python train.py --hidden_size=192 --hidden_act="squared_relu" --attn_scale=0.204 --init="trunc" --init_std_qkv=0.0264 --init_std_up=0.0264 --optimizer="muon" --lr_mult_o=2.0 --beta1=0.93 --lr_head=0.00566 --max_grad_norm=1.0 --schedule="wsd" --final_lr_fraction=0.0 --train_tokens=135200000
Each number is 500 + 25 x the weight over its row's rms, rounded and kept within 0 to 999. Layers, rows and columns count from 0. Numbers have three digits each. The size before them is the row's rms in percent of the matrix's.

# v: layer 8 attention value, 192x192, rms 0.107, rows 188-191, columns 128-159
# o: layer 8 attention output (transposed), 192x192, rms 0.185, rows 188-191, columns 128-159
# up: layer 8 MLP up, 768x192, rms 0.128, rows 0-79, columns 128-159
# down: layer 8 MLP down (transposed), 768x192, rms 0.0319, rows 0-79, columns 128-159
v188 114:536460493472526467529526494499491483484534530527513520459487502546559522468481510518476509495474
o188 112:484500483528496526481478487490466481480518465478508509504457460494494477536516492489507503493515
v189 123:468498491515493517497513503499467489514508492508470483495497524464499549550494538522538470491505
o189 123:515499474449506504528448488530504519498485486487484506527488476500461480439521485477451563511501
v190 116:519525507522441467535486516480478511461523496496541556530464480451511521470500511487517495478490
o190 109:454516520509535539490538540531474521541477478515509513525530564558484493515531475483483484478482
v191 117:473538457482494531555463448483522564483485485511506504544535509477485483516514481519528493517524
o191 122:526509559501507493503550518499503473533535527475490506488447466519521508513427522479554490474504
up0 115:491461520481488497545481501491537490486521497497509493534534484515463527517455505468486481516462
down0 110:490528467546480466512483502560503515491495504487487517521495527511484510516520489518488473485473
up1 120:477517511503510538480438510458503535516469503465524514510480511487499496542517506473510486486443
down1 119:512494527529467473489525509469466491488491511481513509450512478475507546539456491552486513518463
up2 114:502490465492502483501508492485493539520472514517531448452499485529520520515481509494544501533493
down2 114:511488523522489482507474460546480465462507496482505529483509519500510525491535475483494486484500
up3 105:492472511533488471480540453527517522469493520539521480509489441502503490502508547457503479510463
down3 106:513476502476478446522480465497501501467514499503492429487521485479464489552509495484499530494484
up4 091:493494514507535511480479449541497499512467460491525487484530544470522508501523488507501530510499
down4 086:501509549515524479489499533510536507517505488542485508484478529465502505496498453484494520453483
up5 027:500496451475509506486536521493516447543450542464503485429503474526496538472440499468504450483507
down5 029:479488501499497530492473502495495440537489516520555515432476463499521521476474522500507477469479
up6 100:528513487509494481522472498539494523509492462526501478483536509503476488475542477490501489519522
down6 105:524503522520450486491496531506474509503486456480497503459461522486502475507525476471472512489488
up7 009:546491485457510519513521486474518518524528487490513489517488449551479505481501515497511509505536
down7 010:448515538526480504477504488536530497504471511442511548499504475532512469509436499490520501496530
up8 110:509478489513481454497501527505516551489490477469510453459498494506497468506515502518461493523486
down8 107:529469508480515500503487492510488508551506512481528464531510467482535468561512509492473540449474
up9 121:492484512520490471510536464505490514490458510466497494465545507512515539534484496437479526489489
down9 113:489524525541488513482527508529527504507528496525504518493513478500482513530495448533521525531522
up10 123:488495459490506472547530416510527516536519500460459499459466520469508507516526470501453515479533
down10 126:471471487524514531526459507500524462500529496504513511462448520502518538470481447469497494489437
up11 016:504485522491521478450495507472464505527546512524469480523531510510500526501528515486502455453502
down11 015:472455518512475497511499442512460510515495497488522502535469496515492492498518501518511490484506
up12 014:500462466513507477508473497440486509491458470516462515471491476497483515500522529469508478497509
down12 015:461505516517501494463457502480489531535480508529453528425481496539512466480505476456493495558448
up13 122:480519508496527511468546515471475533495479494543503515472474480510525554499503500468508457493529
down13 106:506523491523453478572477487490493445474490474494514491466454528498495494530527483510532514491542
up14 111:542483508504519546498534512501512534520491488502556499507478495482544490521525493487518463468522
down14 110:474509513479477502508484460479480499505510497523511503489542468482495502466499522504499559508470
up15 113:476484520522500490476497471515481485493509510464491493523516460535472511484523471474463528515522
down15 122:474486493514555482502456460492462519485520484488507541506529556473464500486464530519502477499512
up16 096:513483547507490496534483493487501486550503524473461523493478532501472493470519516495477470519491
down16 090:510512457522506536478470508506478491508527514475466473513513482465486546468499523511518494452476
up17 084:518511519489450518478482471559482490493465485538521498504495493467532542513506498474510538513516
down17 084:504524497516502492516524466494471475508527485490489515485526509555491473504526484517518552538554
up18 103:482522527533519480508512549490496506526497503516494494425483492519565488520508501431526498506509
down18 112:500484484503546493482482510499419461515471514516491443483496491445532462460493495477512497555492
up19 114:495528474487500478485493524489512491524501509530497522539490473527476548514558466518457507518517
down19 107:492516534448488533504496532529513487463485501496493502505469497509494523491508493527525512524552
up20 107:523507502553531488481484494509517485440514486520463536512496467503539514492530551486471526472490
down20 101:516481516511497498514448518494507489506560537459534499522507509477493469511511515502522502508533
up21 114:503474501495538506513502478513492508480515505450514460528508470488476498518540522451488488541489
down21 115:486493503481461450525516486521472470481478484544489531489551501467487507506486488486500475517509
up22 119:484529470483490512488479488495529477439510487485515519493487494534493485545474504495510506494518
down22 110:487509464477474505527439531530487476468507532505492474474510473506545484519468468511491511470508
up23 117:497514507499507532530503538536505543495502526498471522502515468511475549509514504456480496557495
down23 132:516514481530539519457467492487497480474484496494467497524452524503523488519501494523485504497459
up24 096:490504482473448483518537503546495536467495521523533473544501510497513505476498452528531469500518
down24 094:521500508509512507500533480486512516475458510523496454479512480542553525525501480490474546492511
up25 026:518551474523497441507535489507517445530518536461482510505511553507496491507526511516478546527505
down25 026:500492509520425484485537487488505454477550512482494464482481530449474510482486515494489535467476
up26 122:507451494530511490460501518558486511502537548503511504490550506504455518494460512530475472440495
down26 115:463514529483516466490479489506519467507528485469479469490499513469490531522526509504439490485477
up27 016:530473498511478488460511489493549541537490485507537499578534472496497540472485496473505512493481
down27 015:508460481479550483503497471457519523472501504478475504496489483474476555505482530467497520482557
up28 107:473498512501523477534524498534488509488517431498513504497565506505537507502519517495543504501494
down28 100:461496473488495489486502515545515456468509491504496506533495514519498494509479503506477474450494
up29 110:503527499501456512482500480490513499515474471519473532516463487487518510550552466512490494482506
down29 105:488529468494491495485476505502512470491494501492549492512455444489487502543513485549458511485502
up30 131:516506498471563500515491538517514494506447521508530484505497530488492505479546467527515491545465
down30 120:498500429529488468508475559483509502563465481492473502489529470471498477487505531504516514500566
up31 034:476459454509488526477469499496522508494525527499523464479496502471496481504501507502468481459512
down31 037:437462503527498499499463510477504502506505487528488510473463534517505490497516535528484528500516
up32 118:527519506481523492535495549485510493482493516489476506506497494503453553502511507503536477485513
down32 120:514513472512492484512514495507477469491499505507487520527512536541486543547492495479524530519537
up33 093:485518487508533495485495500486501526507493433497436469528540487493511456516478475504513485545517
down33 097:484478505489524508495472518465546456583541464451497508466544491493514495514487511488515483531504
up34 008:515477488498508494530528552514472501532475492486504547477515533508475487457511562492453488487498
down34 007:528467496495481468490485546509496545468509511506472458468497503501536501499483499484534525519518
up35 099:487476505488510462473442500507528529488479502506498512481501449501510507534508473486493536527492
down35 104:486523506459512503470516502509525511517490486538495552490511516523491505516525511526481470491494
up36 130:486486465490528488509491523456531542500509508511532479498473509502503527472483513464511483492463
down36 116:484476535493478511462510549484477476469507544521483532531527538514513473482508498517464513468473
up37 078:508492491524539510533513499498523541479486526526476491480477456515492488486462529463489532505505
down37 085:498518512447463499507477504504545477474509501454537484521503504534511499523522580458515516487503
up38 113:494523509477459514534471526497500552508510471488475524477550448513479523521545509500503493489534
down38 116:488490482492483497531461529508504483510498500500525472476541545515494495499488502501496491514461
up39 127:516493514515540517522482497512516517549483484461450498542454506502506502503520497491493555474541
down39 129:531522506499520481495492470521535498499476462466456495550499472471518495513513493496506457486508
up40 090:472526481493521496530524502512526503496477529533506523496524509499510533444504483482487526441495
down40 103:547532492518519508532494492505456501514466498553469510450503533463469520476450507483512477533498
up41 101:489543487577469503502504464489500477484518499477500476437515463478526532488475522486512504514503
down41 100:513469543497494496492515511517490524446512525553498501527518504463471494544522509503498517470522
up42 088:542472519468452497453537522487549465537516510466511521499479483551506478465483518502485475511475
down42 112:525492502474477504452495525472492487515477442498518543509485489500510512506429493508483500516458
up43 104:513470507503476456520461471455470449518488479473484485493479493544477489511494515528496504519540
down43 103:486475518540514452500501528516463521569502490534518484512512520478499465481495521514509481470505
up44 115:492466507480499429529464492475490563491519507514488511512498440471476509490509512484513481507521
down44 110:495508546544490484502451499529505548492514530560536519535500528532505522484476504479485486525478
up45 067:512482517484450500522517544463510536510525492535537495527502495513515523530510497504508434476468
down45 065:499524489525510503498474467501525505530509496522501507489527512516474481434512487535534499501476
up46 060:486511487500543483497476522466488459468494478467458483502483486493527493492540476460511434485504
down46 054:476490474498491517472516538481550487459498479508488513502495494501437485536508500508514494458486
up47 115:517470472494494474533466520464520512505496513476472534507448474511538480488473505450474460483526
down47 109:481522520508507493522451444517479456481509475509521507476443523491505505487515465474485463495486
up48 029:497474500488510455478480490508536477522473517466486515512496515440478477507502527497478510473523
down48 024:449498503481485458512504461552490483473482498507537477495500497489489508439485478482476469495534
up49 095:486532513488482525531534523500548459519546484493485508541499468474481526444505491500471503532488
down49 106:506506503507482542483517503506468500503540509505504522536447521482449518487480490509512516460485
up50 111:482494532520518477474484476462472528541473518511493533515498509469537533532541501496467520470454
down50 128:504492490500518475458483506495500497512512493490535514552478559515477531507486497488502504483508
up51 083:583499482504524556506524519508490479474493497531473515542482501485500494528477506489464506517511
down51 084:499478482530453521492515517490540482490513482525492498447502522471541475518480468478511509457524
up52 098:552508493497456517488481512441532472445451523447519454515503477504480518487459486476484542488461
down52 100:512467499520529480482486479522486543475521496539503536534485479502491501484446502475491490518470
up53 107:499532473445482521519489499508541482487551507480530490513496478487498479502495552497478519467508
down53 108:480510510500514517522455529530518522528459490526491532524484510503522502465512473494505493447456
up54 121:484490511491514516544538470494510470531449455481511466451498489503535484496481535485485540524469
down54 130:543491516519459527509504522505484555550495495513500511528502467491498524493482494551505496495474
up55 072:499506480481493496499550486488542487500498490505450483479526492482557468526442493490505528488491
down55 078:519468466516475503484540490517564442532509482449454474563482508538480426510490514526488459491480
up56 122:466503450526486507463587478511448521499466497529487454495521487459514512537519501480502498495489
down56 113:426511458527488478523533480541505455500537509503495505488530472515511484531500497477505478486517
up57 111:460475499480495489480487508545454507503474478474451476517487464505513516511529477443518478525498
down57 113:512503527465519483503481523499495515510480484520506530480475490502500542442432509516518498482511
up58 008:526478505516535479519485525460503460546466521505469483496450487570517468486491506496533506540516
down58 009:507529493476488519472524494482463560540462503435511514502441523512521501498470520506504504515517
up59 011:501532477474495461502551467498512494506531480537495468499502467507476466480465494510502480533492
down59 011:518468521522509519425471506520509502514548457486554507514498524432493509512545506500457498530487
up60 102:527513466536510494488506506487498481480475502535480484514476486497535491495524467500496470474488
down60 104:525498521493527500471512478504480471455524519517518530518494472518492494479492526514514511491462
up61 122:519510495486470510562551456479497496500471511494511503518485508532532539484527488491545495477525
down61 114:516541458499516482496475465506446497496496496506512505516490510522488478500441505544473511469506
up62 114:535489525497480520449514524489495502512502484491485482491502445474500549493540508483523474456487
down62 107:525541506480502493493461488501488502470499461500492532515517470456482502550462521545479480518479
up63 085:541484483491519490517499503512485521559538498496467536527489458502455516497520588472500480530518
down63 093:516486482472533524468462500521493472491563517494481492517542488530505531515463515513539500532489
up64 086:518528539521471499549517528499515459502491470494544484465489512493504511490508497563510493489473
down64 083:496527522494481489453460480464547530484483451465501489483500477537535497484519505509438501497472
up65 011:491514498511507505477497477480504522520532496544500501488516462492503455500482556505485480503510
down65 010:523438486558533535534484472519499512481488453479510479495493496477467517488544499525511532490513
up66 109:478518504519464516507481510499501560548509471498451454544507500530531514479527515495497466518520
down66 107:522489484507532475476497519532497505476494510480475534493491504482513484467490507511468488500486
up67 124:490490513493487520540527513514520457489495543531552548527547495523492517479502522553468505487496
down67 122:503477479454536520465469457539487465519487557511463527509552512517519481491480443522513548487499
up68 127:515536543481506516477539488487528488491527503487480456500489495482523568469494505498535512500498
down68 123:473486522548486471503487517501526465509486537525502458553512475493556486520533515524453499497492
up69 124:485516470501451517500513468488490499506471518533518522462523457534499521507512532455474479516516
down69 128:482537503482447494549502506487497468447541488514488510502536494479481540526486516503466559477503
up70 092:508509491489496513468466496511547504512523518505485503512496498495485554485525465483551512488531
down70 092:504501522510512474462445523469409493477491519530508487516483515508514478502518450495509520473488
up71 116:495512538505490491431544490533531493490481480506504526499487450538511520507513486509524488495503
down71 121:480515473534482503556479472462467510475525511503492537524485483483480512560506515514504485490520
up72 113:501498522510526453539523536489516482504497485508482511487526472518496505531474496509502458510525
down72 111:498468483531461515464474499516477487472508472521501480517452491483513522478448479533465532539489
up73 096:495520454495489535473517505511491542474476527486516494503464512500508514494455540479496453516521
down73 098:516540559515497496484491495513483482519484499479513536492469516507527470522487467458507498508500
up74 124:504490514473535556471489488489536474485521479509533504526476485567469475534545489500424490513505
down74 119:552507474482525493513505509509526496508468496472462517471517524491480508527508498492542490458523
up75 104:510515498454496466511500498486506534502497567487510480488444493496494486486524508533469514513524
down75 112:535480487537470458520510445487502506474495491492510478534487534501473518517477488466492518507492
up76 098:534493510496463505442502482468504491505521539462484516516456548463493494511507526494503528516504
down76 092:534465528459468528465522486493517482504499514487499529511533482499470522521482520533472517515505
up77 099:466506526554496456491522530509494523477511481487446426478525484513514497502512498526525490531476
down77 096:513476510501496514505496421532497487490495533492499502467475511480517503439461550514474479486504
up78 106:488510520495465500471483488514493496510529538504452516485506486469495531555490518506503462463517
down78 101:490471521486518465507521474526514537487464488515533487511488508484498509520478526500469498521470
up79 123:498515497524517491519537478524493510468490523520514520482467515520455467470518521503486523487501
down79 111:544528515503482539513482509487482498470472526449519519500457521484524497510443542518508530500475